Each number is 50 + 15 x the weight over its row's rms, rounded and kept within 0 to 99. Layers, rows and columns count from 0. The size before them is the row's rms in percent of the matrix's.

# layer 4 attention query, 64x64, rms 0.178, rows 50-63, columns 0-63
078:45 47 70 60 54 67 57 48 42 58 27 55 60 36 41 68 72 42 41 63 68 38 56 39 33 57 65 49 70 28 49 41 21 24 34 50 58 71 44 82 60 42 67 70 40 60 55 15 61 54 40 68 40 70 49 49 50 64 49 84 80 53 61 60
083:53 35 66 53 18 43 71 22 80 49 81 34 51 60 52 76 35 54 41 60 52 49 43 62 34 40 77 45 49 68 47 45 39 28 47 54 42 66 44 44 61 53 34 42 51 41 48 64 72 70 42 31 74 46 47 31 21 69 40 31 74 40 60 38
104:51 30 69 57 43 65 30 51 35 42 43 55 56 45 36 59 53 38 55 44 28 40 71 44 43 35 58 72 26 56 56 42 31 52 50 53 64 43 52 84 35 57 48 35 59 65 65 40 52 35 30 56 15 51 52 62 68 65 60 85 65 08 72 60
086:49 72 49 51 36 46 80 51 66 48 27 44 61 50 57 70 50 23 44 65 81 93 32 70 30 46 59 33 66 57 38 57 56 32 56 34 50 42 56 68 55 62 45 50 76 45 57 44 36 33 26 66 27 54 58 63 37 66 69 59 71 54 50 34
105:67 57 73 59 49 57 34 19 22 61 36 42 61 61 58 58 31 59 52 75 69 59 66 49 51 52 64 54 37 32 76 76 68 48 56 51 39 48 52 38 70 77 74 39 47 67 43 32 63 61 24 69 47 51 60 43 73 57 67 62 27 47 48 77
099:64 37 23 24 61 36 43 71 56 51 23 44 32 45 59 46 46 39 34 14 34 21 54 54 61 55 43 39 25 64 45 49 60 10 66 52 56 28 53 44 54 48 40 34 60 68 57 26 57 41 55 67 50 64 26 39 27 46 48 70 61 59 41 41
070:54 34 68 42 73 69 66 49 64 66 39 62 53 68 38 54 74 56 27 29 74 70 40 58 46 27 34 44 75 58 58 66 61 41 60 31 35 70 75 60 47 43 54 63 52 50 59 23 21 53 54 75 48 61 33 63 42 69 56 31 46 68 38 32
092:52 78 63 60 29 56 55 49 28 47 21 31 75 56 58 28 37 32 45 57 62 70 72 56 70 39 56 43 53 43 36 52 35 56 35 52 40 42 59 54 80 55 40 53 41 54 46 58 70 88 43 75 75 53 56 30 36 60 38 23 61 64 58 34
080:50 50 41 76 66 20 50 43 63 68 58 41 27 70 57 36 42 67 36 57 81 65 51 50 33 80 35 53 77 43 66 75 53 63 30 40 31 66 39 43 61 50 67 60 66 24 31 43 51 65 55 58 44 43 49 57 49 53 36 21 24 57 34 52
115:40 32 58 69 34 63 57 30 41 50 61 62 42 38 59 59 11 42 48 63 07 47 63 29 57 24 70 35 47 52 50 43 47 66 44 64 79 47 41 48 67 79 49 41 53 58 64 48 70 77 46 46 52 68 70 36 44 48 57 54 71 23 54 54
098:33 27 63 37 52 33 43 51 59 37 57 53 42 57 71 68 56 51 48 25 65 59 37 65 29 66 42 59 50 45 59 45 55 45 70 46 38 21 52 61 17 71 39 40 69 39 54 83 19 37 43 38 23 30 53 64 47 39 71 49 34 64 62 25
070:31 43 41 60 62 55 65 43 86 61 36 49 49 22 49 49 49 31 51 49 47 42 39 45 50 60 60 26 50 86 25 59 43 36 35 38 54 35 48 59 64 12 48 42 70 65 48 40 49 65 43 83 58 66 31 29 42 63 43 60 84 60 54 45
092:33 67 63 39 57 74 59 37 56 61 33 58 70 66 59 22 57 32 30 49 79 73 48 54 58 59 55 74 61 25 41 55 49 67 74 43 34 33 57 62 39 53 34 39 38 60 73 71 41 36 31 58 57 69 52 60 60 63 67 33 24 52 56 24
076:72 70 51 42 61 83 29 48 42 57 64 43 43 30 48 47 86 65 97 44 45 64 39 65 46 62 40 41 33 51 49 49 57 53 49 47 35 71 68 54 47 29 71 61 44 40 50 60 65 56 67 50 55 26 34 42 81 44 37 67 26 50 57 43
# layer 4 attention key, 64x64, rms 0.155, rows 50-63, columns 0-63
079:39 45 57 63 55 37 83 42 83 69 63 35 24 56 54 49 43 48 59 53 44 54 38 52 69 52 46 41 81 65 55 46 50 56 39 51 55 36 25 22 43 53 30 54 52 20 59 82 57 61 35 39 80 57 44 71 40 34 44 33 46 43 19 39
084:37 36 66 44 58 53 46 61 38 63 62 44 36 41 64 52 36 55 49 59 55 57 82 30 56 40 32 48 81 35 94 47 44 63 83 62 47 43 49 60 49 52 61 28 36 55 53 56 68 64 50 25 48 69 61 48 68 54 53 56 48 17 75 80
086:51 53 64 74 51 42 65 38 42 59 69 63 60 19 40 63 15 29 67 53 64 59 33 31 42 48 44 41 75 52 44 60 35 56 16 78 44 58 46 43 44 31 38 76 27 46 40 64 66 58 51 43 68 31 39 30 76 50 54 51 48 74 44 62
086:67 57 27 32 82 82 54 22 35 63 56 54 42 53 34 32 34 51 35 39 33 48 49 56 53 58 61 65 26 45 48 53 45 52 40 32 55 46 46 42 51 24 49 54 42 59 61 76 54 65 55 48 67 32 29 17 73 53 11 66 40 55 40 42
100:39 40 45 63 33 55 70 61 51 33 51 43 50 48 35 57 92 31 50 21 35 44 37 21 55 74 54 68 65 82 44 42 26 49 37 36 61 39 48 58 44 39 66 41 47 15 51 68 39 37 64 29 47 52 52 52 41 40 83 51 60 55 35 62
124:20 50 57 35 73 72 44 52 55 58 57 57 58 33 55 51 59 69 43 84 73 57 53 41 40 58 43 45 80 50 46 68 50 60 46 37 37 79 55 00 53 62 50 37 45 50 55 37 51 34 48 35 57 52 58 67 53 50 71 22 64 45 36 79
076:51 31 12 42 41 47 62 50 43 52 52 43 37 30 53 77 59 55 58 43 50 56 34 47 29 85 38 21 31 33 22 36 61 55 52 41 52 43 61 29 22 48 57 65 65 39 40 67 40 70 40 44 71 31 69 46 33 36 57 72 31 48 39 43
088:52 39 41 33 48 62 40 37 33 68 36 80 30 40 50 68 80 76 41 29 34 37 39 49 70 62 55 54 32 64 70 30 64 55 40 30 76 52 44 19 63 41 63 63 56 81 49 63 49 58 64 33 50 69 49 55 66 30 35 64 41 55 37 57
093:59 59 31 13 44 48 67 29 49 33 49 28 64 56 59 47 79 64 49 40 55 69 44 54 39 56 42 34 36 46 21 42 81 53 82 42 57 33 81 41 26 57 54 51 75 52 53 58 36 64 50 45 49 50 65 45 20 48 63 56 57 70 68 35
102:52 75 57 74 53 70 24 54 58 48 44 64 58 50 51 52 44 33 53 32 60 44 70 43 66 35 37 52 70 60 70 53 34 47 23 64 57 51 62 76 55 37 51 29 16 76 29 46 60 23 38 59 42 48 33 43 94 57 43 45 61 49 50 65
105:61 53 50 66 32 63 68 39 42 63 68 33 77 42 54 38 28 23 46 57 61 47 60 39 36 32 94 50 58 31 39 79 50 45 62 57 38 38 67 64 34 31 59 37 59 57 35 23 69 47 53 67 78 34 45 50 51 67 43 40 54 36 70 53
090:62 49 41 10 59 74 40 39 43 63 50 55 52 52 69 70 51 83 51 56 50 59 43 70 54 44 40 33 62 26 65 53 77 40 30 33 79 88 58 16 65 63 48 49 59 48 44 58 44 51 47 29 63 34 54 41 69 59 52 39 58 58 37 39
104:93 38 32 55 26 26 36 55 40 46 40 56 44 55 50 66 39 50 53 36 58 38 24 80 50 70 69 54 32 48 55 43 56 43 39 41 78 54 56 39 60 34 62 59 67 45 19 49 38 55 60 45 73 27 47 73 58 56 41 87 49 49 38 39
077:58 37 40 34 49 38 73 35 65 53 73 63 70 57 58 58 43 33 35 41 51 54 30 51 39 32 25 56 64 58 33 39 59 51 35 48 78 56 52 47 34 42 48 59 64 37 37 65 34 73 48 74 38 39 79 36 28 26 86 40 46 53 43 16
# layer 4 attention value, 64x64, rms 0.238, rows 0-40, columns 0-63
090:39 54 79 45 62 51 72 36 66 67 48 44 31 41 42 41 55 74 42 59 70 36 62 28 43 55 27 31 34 44 71 55 89 32 50 48 44 42 54 24 44 62 33 66 23 46 32 55 85 71 45 60 33 39 40 73 46 59 43 44 65 50 49 57
100:50 29 38 65 43 41 27 56 13 50 55 40 77 59 60 40 86 51 55 78 39 49 39 54 44 62 42 46 51 49 77 36 85 67 40 67 59 39 31 42 45 74 72 16 42 77 40 56 43 38 46 39 53 43 41 52 40 38 41 37 48 42 59 52
090:86 58 51 53 59 34 63 64 57 66 72 37 47 50 50 52 02 38 54 81 50 16 22 56 37 57 67 56 45 44 69 69 41 52 57 79 46 44 37 52 40 60 51 39 83 38 37 55 51 56 44 56 43 67 22 46 44 54 57 54 49 57 65 54
109:52 56 49 25 62 64 26 38 80 70 34 58 59 65 60 17 50 61 61 49 39 56 46 53 78 29 50 47 41 62 40 54 58 37 44 56 43 65 54 42 44 29 28 25 64 49 56 67 35 87 63 30 54 70 49 22 51 36 44 41 58 54 82 49
105:49 73 44 52 45 39 59 57 52 52 46 51 60 48 44 64 35 31 29 81 38 60 36 15 30 51 48 45 43 58 58 55 54 45 62 52 58 59 49 60 49 60 00 39 67 50 30 73 27 42 28 61 52 34 27 31 40 22 71 29 62 49 34 51
086:25 61 47 50 55 31 46 45 58 58 63 51 37 32 30 51 46 58 25 51 58 43 90 50 42 56 77 50 26 45 92 74 47 57 42 56 40 52 45 54 54 65 53 71 33 71 39 58 53 39 65 42 07 63 55 63 51 64 45 34 25 48 58 64
114:31 62 58 46 58 59 13 63 31 22 44 49 68 66 48 66 31 40 37 53 26 53 55 46 58 55 72 74 62 32 51 50 49 53 17 63 31 42 42 68 85 63 40 59 63 59 42 66 36 37 64 57 68 43 81 50 56 56 60 53 49 64 52 76
105:50 43 37 35 16 37 15 43 36 59 48 56 75 45 35 68 57 49 43 53 43 55 59 45 37 50 72 50 39 51 62 39 62 52 64 56 31 58 88 40 53 30 39 53 43 54 29 65 43 35 50 35 61 01 78 49 64 58 70 40 68 52 51 47
110:34 57 77 60 23 73 80 41 35 38 52 43 66 31 34 31 50 40 35 31 58 47 40 50 55 37 48 60 57 26 56 55 65 37 57 56 26 46 39 61 58 68 49 48 43 52 46 45 25 56 31 68 52 69 73 14 33 35 52 22 43 26 57 65
091:48 52 19 53 61 31 81 77 26 24 59 42 57 64 44 61 67 27 75 69 32 48 51 33 70 79 48 46 34 54 44 62 57 47 56 72 61 74 49 61 52 42 60 39 65 32 37 68 35 49 46 66 64 47 64 50 33 30 57 33 48 70 43 66
088:54 51 44 45 44 41 47 60 42 43 42 18 40 56 62 64 54 58 40 45 52 32 21 69 56 52 44 45 73 45 44 62 38 54 44 63 47 49 43 00 25 39 49 49 79 27 56 41 32 68 62 62 22 49 50 75 42 61 49 69 46 63 32 31
093:81 53 86 45 37 52 36 27 37 33 63 32 69 35 68 36 43 59 64 28 43 47 46 52 19 41 55 72 59 68 57 34 56 50 57 46 33 56 79 53 55 38 58 34 70 60 31 49 85 39 52 45 56 51 46 37 49 37 44 58 43 54 86 57
118:34 49 52 64 49 47 54 53 41 73 48 43 48 38 46 44 65 41 72 61 81 68 25 34 32 30 46 70 50 54 41 40 53 27 76 68 45 37 42 37 46 74 55 36 64 25 50 52 71 57 27 43 29 13 47 34 36 50 54 11 53 43 45 41
101:50 64 50 76 58 80 46 29 66 36 44 61 48 68 50 54 57 42 47 55 61 91 35 43 46 38 43 50 55 16 99 69 34 51 44 53 56 33 54 63 47 47 62 56 42 44 51 37 47 59 57 58 62 30 50 56 75 42 37 20 66 65 47 29
100:31 58 52 52 44 49 81 59 35 41 85 27 26 45 44 35 32 50 47 51 56 40 51 49 33 52 51 76 63 42 54 15 68 64 24 79 56 45 51 54 38 42 55 61 37 45 72 49 49 66 33 20 36 59 45 37 59 74 45 35 66 55 79 48
093:66 27 44 42 61 54 51 40 53 60 46 30 23 35 46 61 59 60 28 48 69 50 49 54 87 42 33 24 39 71 53 63 67 13 52 63 73 28 34 59 54 38 45 55 11 61 62 32 41 46 54 29 61 66 42 59 62 61 53 56 42 67 63 53
117:53 58 36 50 47 47 59 27 74 63 55 61 31 69 61 48 44 19 48 38 49 52 77 64 47 61 50 36 66 67 51 32 47 62 36 48 66 55 56 76 20 59 61 42 77 41 32 65 64 53 73 36 29 33 29 59 56 68 45 71 62 39 60 16
088:56 50 64 73 57 67 39 54 67 30 56 40 39 36 51 56 49 49 73 11 63 51 66 34 69 39 25 45 56 25 49 56 57 41 62 57 31 21 42 57 53 71 61 59 44 48 25 65 74 35 38 49 34 61 51 31 31 67 62 60 48 47 88 31
098:44 48 39 36 60 45 37 75 48 37 75 59 56 44 41 35 74 17 55 43 27 39 44 39 60 59 59 38 52 17 24 66 46 38 36 57 55 46 57 71 66 72 35 43 83 83 42 48 44 46 42 44 28 65 64 38 38 40 60 41 36 32 49 74
107:28 57 29 38 63 48 51 36 61 53 37 41 61 10 50 54 29 59 89 35 39 31 32 28 26 36 54 52 36 51 66 31 32 45 37 52 45 69 43 33 59 27 45 61 61 51 40 64 35 66 39 42 27 35 44 26 69 63 30 55 47 54 41 63
083:38 50 47 60 56 33 59 56 30 36 34 06 52 52 50 67 35 41 41 10 51 61 49 50 50 51 42 42 85 41 14 60 46 37 60 55 52 41 65 65 39 59 37 76 58 70 63 22 36 55 59 23 52 34 57 38 33 33 54 44 36 52 54 60
085:33 60 31 50 49 51 36 50 47 38 19 47 37 72 51 64 64 56 74 14 49 24 54 21 55 34 52 60 37 34 64 55 47 45 44 32 60 52 51 34 39 53 58 51 57 31 66 60 44 31 64 37 22 61 99 47 23 54 54 48 61 37 51 50
094:52 31 33 54 36 44 43 55 69 66 67 53 52 65 73 57 35 57 35 50 52 61 61 52 58 59 23 55 66 38 50 48 28 53 48 66 53 39 23 21 14 44 28 54 41 46 35 74 37 72 75 28 75 36 32 70 72 48 56 33 57 65 45 43
096:68 40 72 50 30 53 26 43 44 65 63 49 53 48 47 52 30 40 33 64 43 96 68 53 47 28 36 79 33 65 51 70 38 63 67 35 64 51 44 76 48 47 37 57 64 69 67 46 48 60 66 55 79 47 57 58 64 42 40 40 39 36 74 26
114:50 20 48 53 68 39 52 18 61 38 47 49 48 47 74 50 50 54 50 67 73 56 45 43 46 60 58 24 62 48 77 25 86 43 55 39 53 52 52 35 45 45 32 58 41 53 48 50 70 08 98 57 51 31 58 59 41 37 49 44 57 57 46 63
106:62 63 38 45 53 64 74 46 37 37 67 48 45 58 62 27 74 70 22 69 61 47 36 71 49 47 45 42 46 40 62 63 34 78 16 46 45 18 54 70 69 26 80 39 48 54 56 66 48 49 51 47 38 50 56 44 68 34 30 67 53 44 51 21
100:62 60 47 50 52 30 27 56 67 60 55 51 64 46 53 42 36 65 45 70 48 40 37 82 61 12 50 22 52 46 84 43 65 75 32 41 83 46 51 26 67 62 42 50 60 51 43 57 56 40 35 48 18 48 18 48 45 65 62 64 40 46 48 46
100:37 79 63 49 69 41 45 36 47 22 82 52 65 25 23 29 78 37 33 50 69 51 64 41 59 48 38 32 37 55 70 56 67 65 66 49 52 46 72 65 62 56 72 55 40 60 21 75 62 43 43 56 30 64 61 38 59 42 56 43 37 59 47 63
084:64 32 44 86 32 75 67 37 50 25 71 24 65 64 34 49 71 44 43 58 36 57 46 33 58 59 38 63 32 44 64 72 36 27 63 56 46 32 42 38 58 45 37 69 74 56 35 66 51 72 40 72 42 33 63 48 34 42 44 46 42 23 58 53
084:51 41 64 24 46 37 52 63 53 64 65 41 51 55 29 52 79 32 17 43 38 46 32 64 60 54 60 46 61 51 44 63 55 15 73 56 60 49 52 20 77 57 24 46 77 30 40 65 28 62 51 38 35 44 52 73 36 35 49 26 55 31 52 53
115:47 61 48 48 53 44 66 46 72 45 50 75 66 66 39 60 51 35 62 45 35 56 35 41 63 67 07 36 77 46 34 49 56 58 35 37 80 66 81 58 40 43 53 68 46 79 53 30 43 35 56 25 25 64 33 62 59 36 61 52 60 57 30 60
085:42 39 40 63 47 42 57 56 56 37 77 62 54 08 47 37 71 36 40 62 52 41 46 54 58 40 60 38 32 30 62 36 15 41 48 62 46 51 60 33 79 25 56 63 61 03 54 65 53 60 31 26 47 38 56 33 57 53 46 57 40 48 44 32
095:50 62 64 38 49 51 56 58 34 67 35 49 60 38 62 42 52 75 48 62 33 63 64 68 37 40 57 46 23 20 85 75 34 62 34 80 70 68 41 42 54 53 54 51 39 52 72 35 48 59 15 59 54 52 43 70 52 47 13 45 36 62 61 39
092:28 72 47 29 40 42 51 52 45 56 49 24 64 26 48 58 45 46 62 24 43 55 27 45 45 40 83 62 82 49 36 44 51 61 83 60 62 58 55 53 38 23 43 76 64 55 61 36 39 28 33 44 23 50 56 37 59 50 38 66 69 76 43 45
088:26 44 45 34 52 48 84 49 57 62 59 67 67 35 24 45 47 76 68 61 56 69 63 39 56 11 38 62 49 55 36 42 62 61 44 45 84 40 25 44 56 49 30 93 51 48 60 51 57 50 33 36 25 47 63 56 53 50 62 33 48 52 46 43
092:59 48 29 61 50 67 62 38 51 62 54 56 13 70 35 43 55 40 26 50 54 17 70 32 43 72 44 35 39 64 63 44 58 54 51 36 91 30 41 60 27 63 65 44 35 55 62 52 53 54 23 51 47 51 39 61 49 82 50 55 69 29 33 53
109:51 64 63 58 43 54 62 24 64 40 33 46 18 57 56 55 25 66 29 20 59 62 40 41 49 63 48 50 85 50 66 55 31 59 57 33 24 54 19 33 74 42 71 53 20 32 50 61 47 33 39 50 43 64 39 53 63 63 46 34 32 61 59 53
109:53 45 57 67 59 46 26 44 43 52 41 41 48 39 43 83 63 39 63 51 57 77 41 61 43 58 58 55 38 46 71 54 54 33 58 76 32 50 76 74 43 23 49 70 11 49 41 20 59 35 49 38 41 26 43 54 49 40 60 77 57 71 67 29
107:38 49 44 38 38 52 26 58 88 33 73 44 39 51 26 83 45 33 53 57 56 59 28 55 53 25 47 54 60 36 53 48 43 47 46 28 08 66 68 49 60 40 29 45 35 40 55 42 47 47 46 59 72 61 47 74 69 67 70 38 41 40 55 26
093:30 62 58 50 23 62 49 41 42 58 33 61 61 78 63 51 58 53 85 55 38 43 29 56 38 32 54 72 35 49 79 32 17 48 43 50 48 67 55 58 27 52 53 33 58 29 63 17 66 55 39 60 52 54 36 27 45 36 54 29 40 47 36 72
093:58 62 58 66 16 36 63 44 62 28 42 51 61 54 48 66 27 59 43 80 45 54 53 60 90 62 53 42 36 65 32 53 62 40 41 38 48 37 47 32 44 33 45 68 51 49 44 36 42 59 62 69 92 53 58 54 66 53 63 84 59 70 34 62
# layer 4 attention output (transposed), 64x64, rms 0.399, rows 0-39, columns 0-63
089:51 53 29 54 53 46 28 46 49 56 74 47 47 42 42 65 33 27 66 22 59 53 42 34 54 48 59 51 40 83 44 63 76 63 44 70 57 35 57 23 26 68 67 33 60 76 45 80 40 44 33 59 45 10 42 45 66 30 47 55 56 58 60 58
100:57 71 65 61 41 63 48 49 35 87 36 50 68 50 63 39 55 56 49 41 64 52 57 79 25 80 75 41 52 31 54 53 33 70 54 49 58 20 32 71 51 59 15 46 60 46 16 61 58 46 30 55 41 34 71 52 52 47 64 64 40 44 61 47
091:53 27 54 50 66 49 40 46 67 77 52 40 46 37 41 35 31 71 16 75 63 64 60 61 49 50 41 37 45 48 19 66 58 64 67 41 58 28 33 55 81 55 38 62 60 48 74 29 38 59 56 53 36 47 57 16 64 33 44 32 52 66 53 30
119:45 60 61 57 65 74 58 47 50 47 58 85 43 67 40 44 48 46 53 55 39 37 60 62 55 44 41 61 33 54 58 42 43 32 44 53 43 53 41 47 44 66 45 21 35 58 99 25 41 25 33 60 44 54 78 58 52 43 41 08 44 64 57 78
098:33 50 69 88 66 68 46 29 45 84 53 68 77 81 51 56 44 26 16 62 55 30 46 45 44 45 60 69 68 54 55 71 36 60 39 48 44 52 43 36 60 34 38 64 61 57 54 64 51 48 65 62 31 51 44 51 65 37 45 42 26 69 52 33
085:77 30 59 50 49 39 41 31 75 54 54 33 02 55 54 72 39 44 36 26 54 58 69 34 46 64 74 41 31 74 56 56 68 54 41 52 71 48 57 72 47 52 48 39 78 70 58 49 57 49 53 49 36 49 41 67 55 58 12 58 62 51 58 41
108:60 20 57 32 55 74 53 44 51 67 44 58 45 64 50 62 67 71 25 42 50 30 25 42 58 78 57 49 43 50 51 07 28 45 33 53 52 78 55 61 55 37 39 63 36 34 57 23 50 68 46 44 45 85 36 48 42 61 47 44 50 61 25 39
102:31 64 62 70 33 51 28 72 65 39 45 48 52 55 49 55 69 50 53 42 17 35 44 40 53 61 62 55 51 58 55 17 13 67 39 85 43 69 41 48 52 38 43 44 58 40 35 51 43 55 75 45 22 60 34 79 63 48 18 57 56 40 58 56
105:61 49 52 40 54 66 82 36 45 44 38 58 41 81 25 29 48 49 53 42 58 34 32 39 48 37 77 80 54 66 40 13 47 57 66 40 66 49 37 65 57 62 35 48 60 55 59 93 61 37 49 50 41 61 56 28 45 43 58 53 49 33 23 38
094:66 65 42 79 23 58 55 33 26 67 50 52 67 51 30 44 35 37 21 82 36 45 59 41 17 67 53 57 24 31 55 49 24 57 34 45 57 44 53 51 63 50 59 59 63 47 44 31 72 51 51 52 42 75 40 46 51 36 37 76 45 35 56 27
092:48 38 62 71 60 42 54 59 66 40 50 80 26 37 41 65 41 81 54 83 35 78 45 64 47 70 37 46 51 59 38 48 51 71 19 45 76 24 43 48 50 68 72 63 55 43 59 43 44 76 47 47 51 27 61 45 29 46 70 47 69 43 65 57
090:33 55 47 42 58 51 56 88 70 50 34 33 57 21 29 42 40 44 63 40 43 46 26 59 56 33 69 39 49 60 33 53 24 44 59 49 46 59 18 45 58 58 11 72 11 79 54 51 48 55 51 53 55 41 34 34 43 44 51 25 53 50 45 58
120:31 71 67 52 49 62 30 44 53 55 51 41 58 63 45 15 36 49 60 42 33 64 72 62 61 68 64 55 65 64 47 65 47 87 64 29 63 46 51 41 34 71 39 41 43 33 56 83 65 56 53 53 47 53 46 68 72 34 78 39 23 43 57 25
100:62 45 35 37 72 55 30 49 52 39 24 61 59 62 50 02 56 52 46 17 83 43 43 55 61 64 38 83 42 47 40 49 44 50 35 29 43 46 50 49 48 41 61 52 60 58 56 53 54 61 60 64 40 48 26 81 55 45 74 47 36 75 39 72
098:71 33 52 25 57 35 63 74 73 53 45 27 41 53 51 17 31 63 51 50 07 61 36 48 34 52 63 54 48 61 57 56 69 68 69 55 59 54 40 51 64 49 60 37 64 36 52 56 49 22 26 58 79 52 67 47 61 34 44 48 62 43 69 24
093:52 75 10 29 38 33 56 62 61 39 67 66 56 59 66 43 69 39 52 48 32 42 57 60 55 52 34 42 56 69 25 46 70 52 60 46 59 41 73 52 27 35 58 30 83 55 46 49 33 41 32 67 45 25 74 34 32 68 57 45 71 63 62 46
111:57 33 63 57 44 41 17 83 48 41 17 53 37 50 72 53 27 53 69 52 41 48 72 54 55 51 57 45 41 53 57 97 60 28 70 63 11 48 39 40 58 53 61 42 54 57 47 30 50 60 35 56 47 68 55 40 51 45 58 54 27 55 71 63
084:47 65 36 02 79 47 25 51 43 43 23 43 38 42 37 64 42 46 42 25 51 30 49 40 62 72 50 64 55 74 23 51 51 43 76 32 53 41 51 68 39 66 33 54 39 51 42 65 58 51 23 55 39 58 52 24 36 29 60 54 49 42 37 59
096:36 40 55 49 51 55 70 29 31 82 31 47 40 74 55 73 07 57 12 61 55 37 54 44 53 72 70 60 58 46 47 35 50 44 47 34 49 55 50 69 33 68 29 53 57 52 57 29 40 32 40 52 28 62 66 55 56 51 54 75 42 30 31 61
105:40 32 59 75 79 77 33 66 66 43 65 69 52 47 45 40 36 67 67 53 47 55 46 24 26 52 52 54 72 62 76 74 47 50 44 39 47 76 40 62 58 55 46 34 47 47 52 76 35 75 48 29 68 54 68 75 53 42 24 46 46 58 35 65
089:47 52 45 47 57 43 88 59 57 38 20 38 57 79 41 61 32 50 39 41 16 51 42 47 63 49 51 47 77 63 61 43 44 54 60 41 61 31 52 68 21 51 47 57 49 48 56 28 41 76 61 70 72 53 48 53 16 45 76 37 38 38 29 31
092:68 66 59 59 81 38 43 53 37 29 46 54 30 59 53 58 40 35 49 70 33 44 43 37 38 71 45 51 58 77 51 12 53 28 29 35 75 53 39 79 26 83 48 50 54 42 55 56 68 67 48 48 51 65 44 77 51 35 37 55 41 33 52 64
091:47 60 52 53 60 23 45 48 32 42 56 60 53 64 46 50 36 76 42 59 38 37 69 55 85 71 34 57 28 45 51 47 58 91 38 65 53 30 46 25 67 45 71 35 70 35 48 41 45 65 56 66 73 37 50 44 33 28 53 27 46 72 57 72
096:54 74 66 30 41 47 63 61 57 72 27 50 50 53 49 25 83 36 60 39 67 42 69 35 87 31 36 30 42 43 39 47 53 56 73 60 45 57 49 27 66 28 51 73 50 56 70 36 72 47 61 49 33 51 45 53 53 61 48 35 67 77 26 43
112:62 81 37 83 45 35 31 58 52 50 81 37 74 58 48 53 50 51 61 28 48 32 37 61 39 59 69 60 55 57 64 51 53 51 37 76 28 43 41 56 32 62 56 53 52 65 22 55 66 52 54 50 50 41 48 46 26 39 78 55 70 88 45 74
111:75 25 19 39 60 22 30 55 73 50 25 69 61 27 62 35 50 48 65 66 60 36 51 72 48 58 57 60 55 29 58 39 42 31 44 38 66 46 35 54 67 30 57 52 54 69 69 49 44 44 39 38 33 37 65 52 75 80 65 72 48 37 59 58
107:55 38 48 37 62 62 45 51 69 80 67 62 32 54 73 81 63 68 36 58 53 73 60 80 31 60 30 51 66 50 63 90 51 27 59 47 51 48 41 52 50 61 24 69 60 57 48 51 30 38 42 34 23 29 55 43 56 39 61 46 54 60 58 72
096:52 52 41 26 41 63 50 51 78 71 44 46 50 33 43 87 38 20 44 38 65 53 35 43 37 59 84 69 34 65 62 49 37 46 68 37 56 66 55 42 59 44 41 47 71 84 49 69 59 34 30 47 18 61 37 49 55 55 59 55 54 38 74 63
088:46 67 33 73 47 57 55 43 36 79 22 67 51 45 23 15 33 53 58 38 49 25 54 32 61 64 36 74 29 60 32 47 38 65 54 38 77 31 42 53 34 45 43 54 52 59 71 54 66 65 43 42 32 40 44 37 39 42 45 81 58 33 35 55
089:15 35 35 69 36 65 67 46 57 56 50 71 27 81 58 57 39 48 43 66 38 56 49 39 64 69 47 53 38 57 31 42 28 61 40 49 68 27 55 28 30 69 39 38 69 42 73 36 53 35 52 44 11 46 48 51 48 50 63 31 53 32 74 62
123:37 50 33 51 38 50 74 37 50 60 40 54 56 48 74 66 25 36 34 51 52 66 24 43 53 51 23 69 63 29 77 62 70 27 66 62 40 65 62 60 56 67 70 55 52 58 11 49 22 39 61 63 72 48 49 62 45 47 58 39 44 52 48 82
079:32 38 37 43 49 52 31 47 78 39 74 60 41 56 35 47 46 78 54 70 43 45 68 24 48 67 51 91 77 60 56 51 32 49 42 22 44 51 41 45 50 40 64 46 57 35 58 54 51 36 47 12 39 47 33 54 70 59 30 42 60 19 58 59
093:74 34 42 33 53 56 49 43 48 63 63 42 34 65 43 46 67 57 45 28 80 74 61 57 30 45 50 42 40 31 43 73 50 54 31 35 68 27 35 43 57 45 42 52 58 57 57 46 46 57 59 24 36 12 56 86 67 50 20 39 48 46 31 26
095:27 55 65 51 66 65 67 84 78 55 45 46 30 53 56 67 58 73 47 55 29 61 00 52 35 47 61 58 59 47 52 58 46 59 65 36 61 60 52 46 53 61 52 50 42 23 58 48 43 67 78 47 51 66 67 82 25 42 54 51 64 47 52 30
085:74 69 46 39 42 61 51 42 47 72 60 37 37 57 62 42 63 38 59 51 17 62 58 20 58 47 19 70 54 46 70 68 72 71 73 39 75 72 51 34 42 67 67 49 53 65 56 76 32 42 57 30 53 56 63 55 53 29 37 46 46 72 32 58
086:51 52 38 60 54 30 49 66 23 62 48 38 58 43 85 46 47 34 69 56 61 50 51 47 43 45 50 29 43 64 33 59 87 46 58 48 49 39 52 45 32 26 65 30 98 44 41 55 59 46 32 62 49 30 53 52 58 46 51 84 36 37 81 59
105:43 17 16 38 72 25 44 40 70 25 52 66 25 44 38 56 84 50 61 35 61 44 17 62 60 49 54 50 40 69 42 58 52 37 45 39 54 36 53 59 58 44 47 39 63 50 33 77 69 36 69 48 72 49 30 53 32 43 57 35 33 61 44 54
106:42 79 43 45 25 51 12 59 72 41 37 45 46 45 56 43 39 27 40 10 37 42 47 51 36 52 42 71 65 44 31 56 26 60 54 64 36 50 73 66 40 45 52 48 49 48 29 47 33 57 45 65 48 44 29 72 51 70 48 33 74 58 66 21
099:37 50 71 31 65 33 43 25 76 31 47 56 50 34 40 52 58 68 33 45 44 52 65 36 65 42 19 72 52 66 32 22 35 49 39 79 25 67 80 42 68 62 38 68 64 38 47 60 53 25 52 40 43 59 35 45 49 46 52 71 64 57 58 59
088:56 56 67 57 61 70 75 43 44 54 63 55 54 46 33 23 38 73 56 57 66 60 66 81 37 34 64 65 64 48 65 53 48 42 33 31 47 76 47 68 66 77 38 66 31 43 62 60 44 60 74 53 65 60 19 80 53 32 55 49 30 46 53 32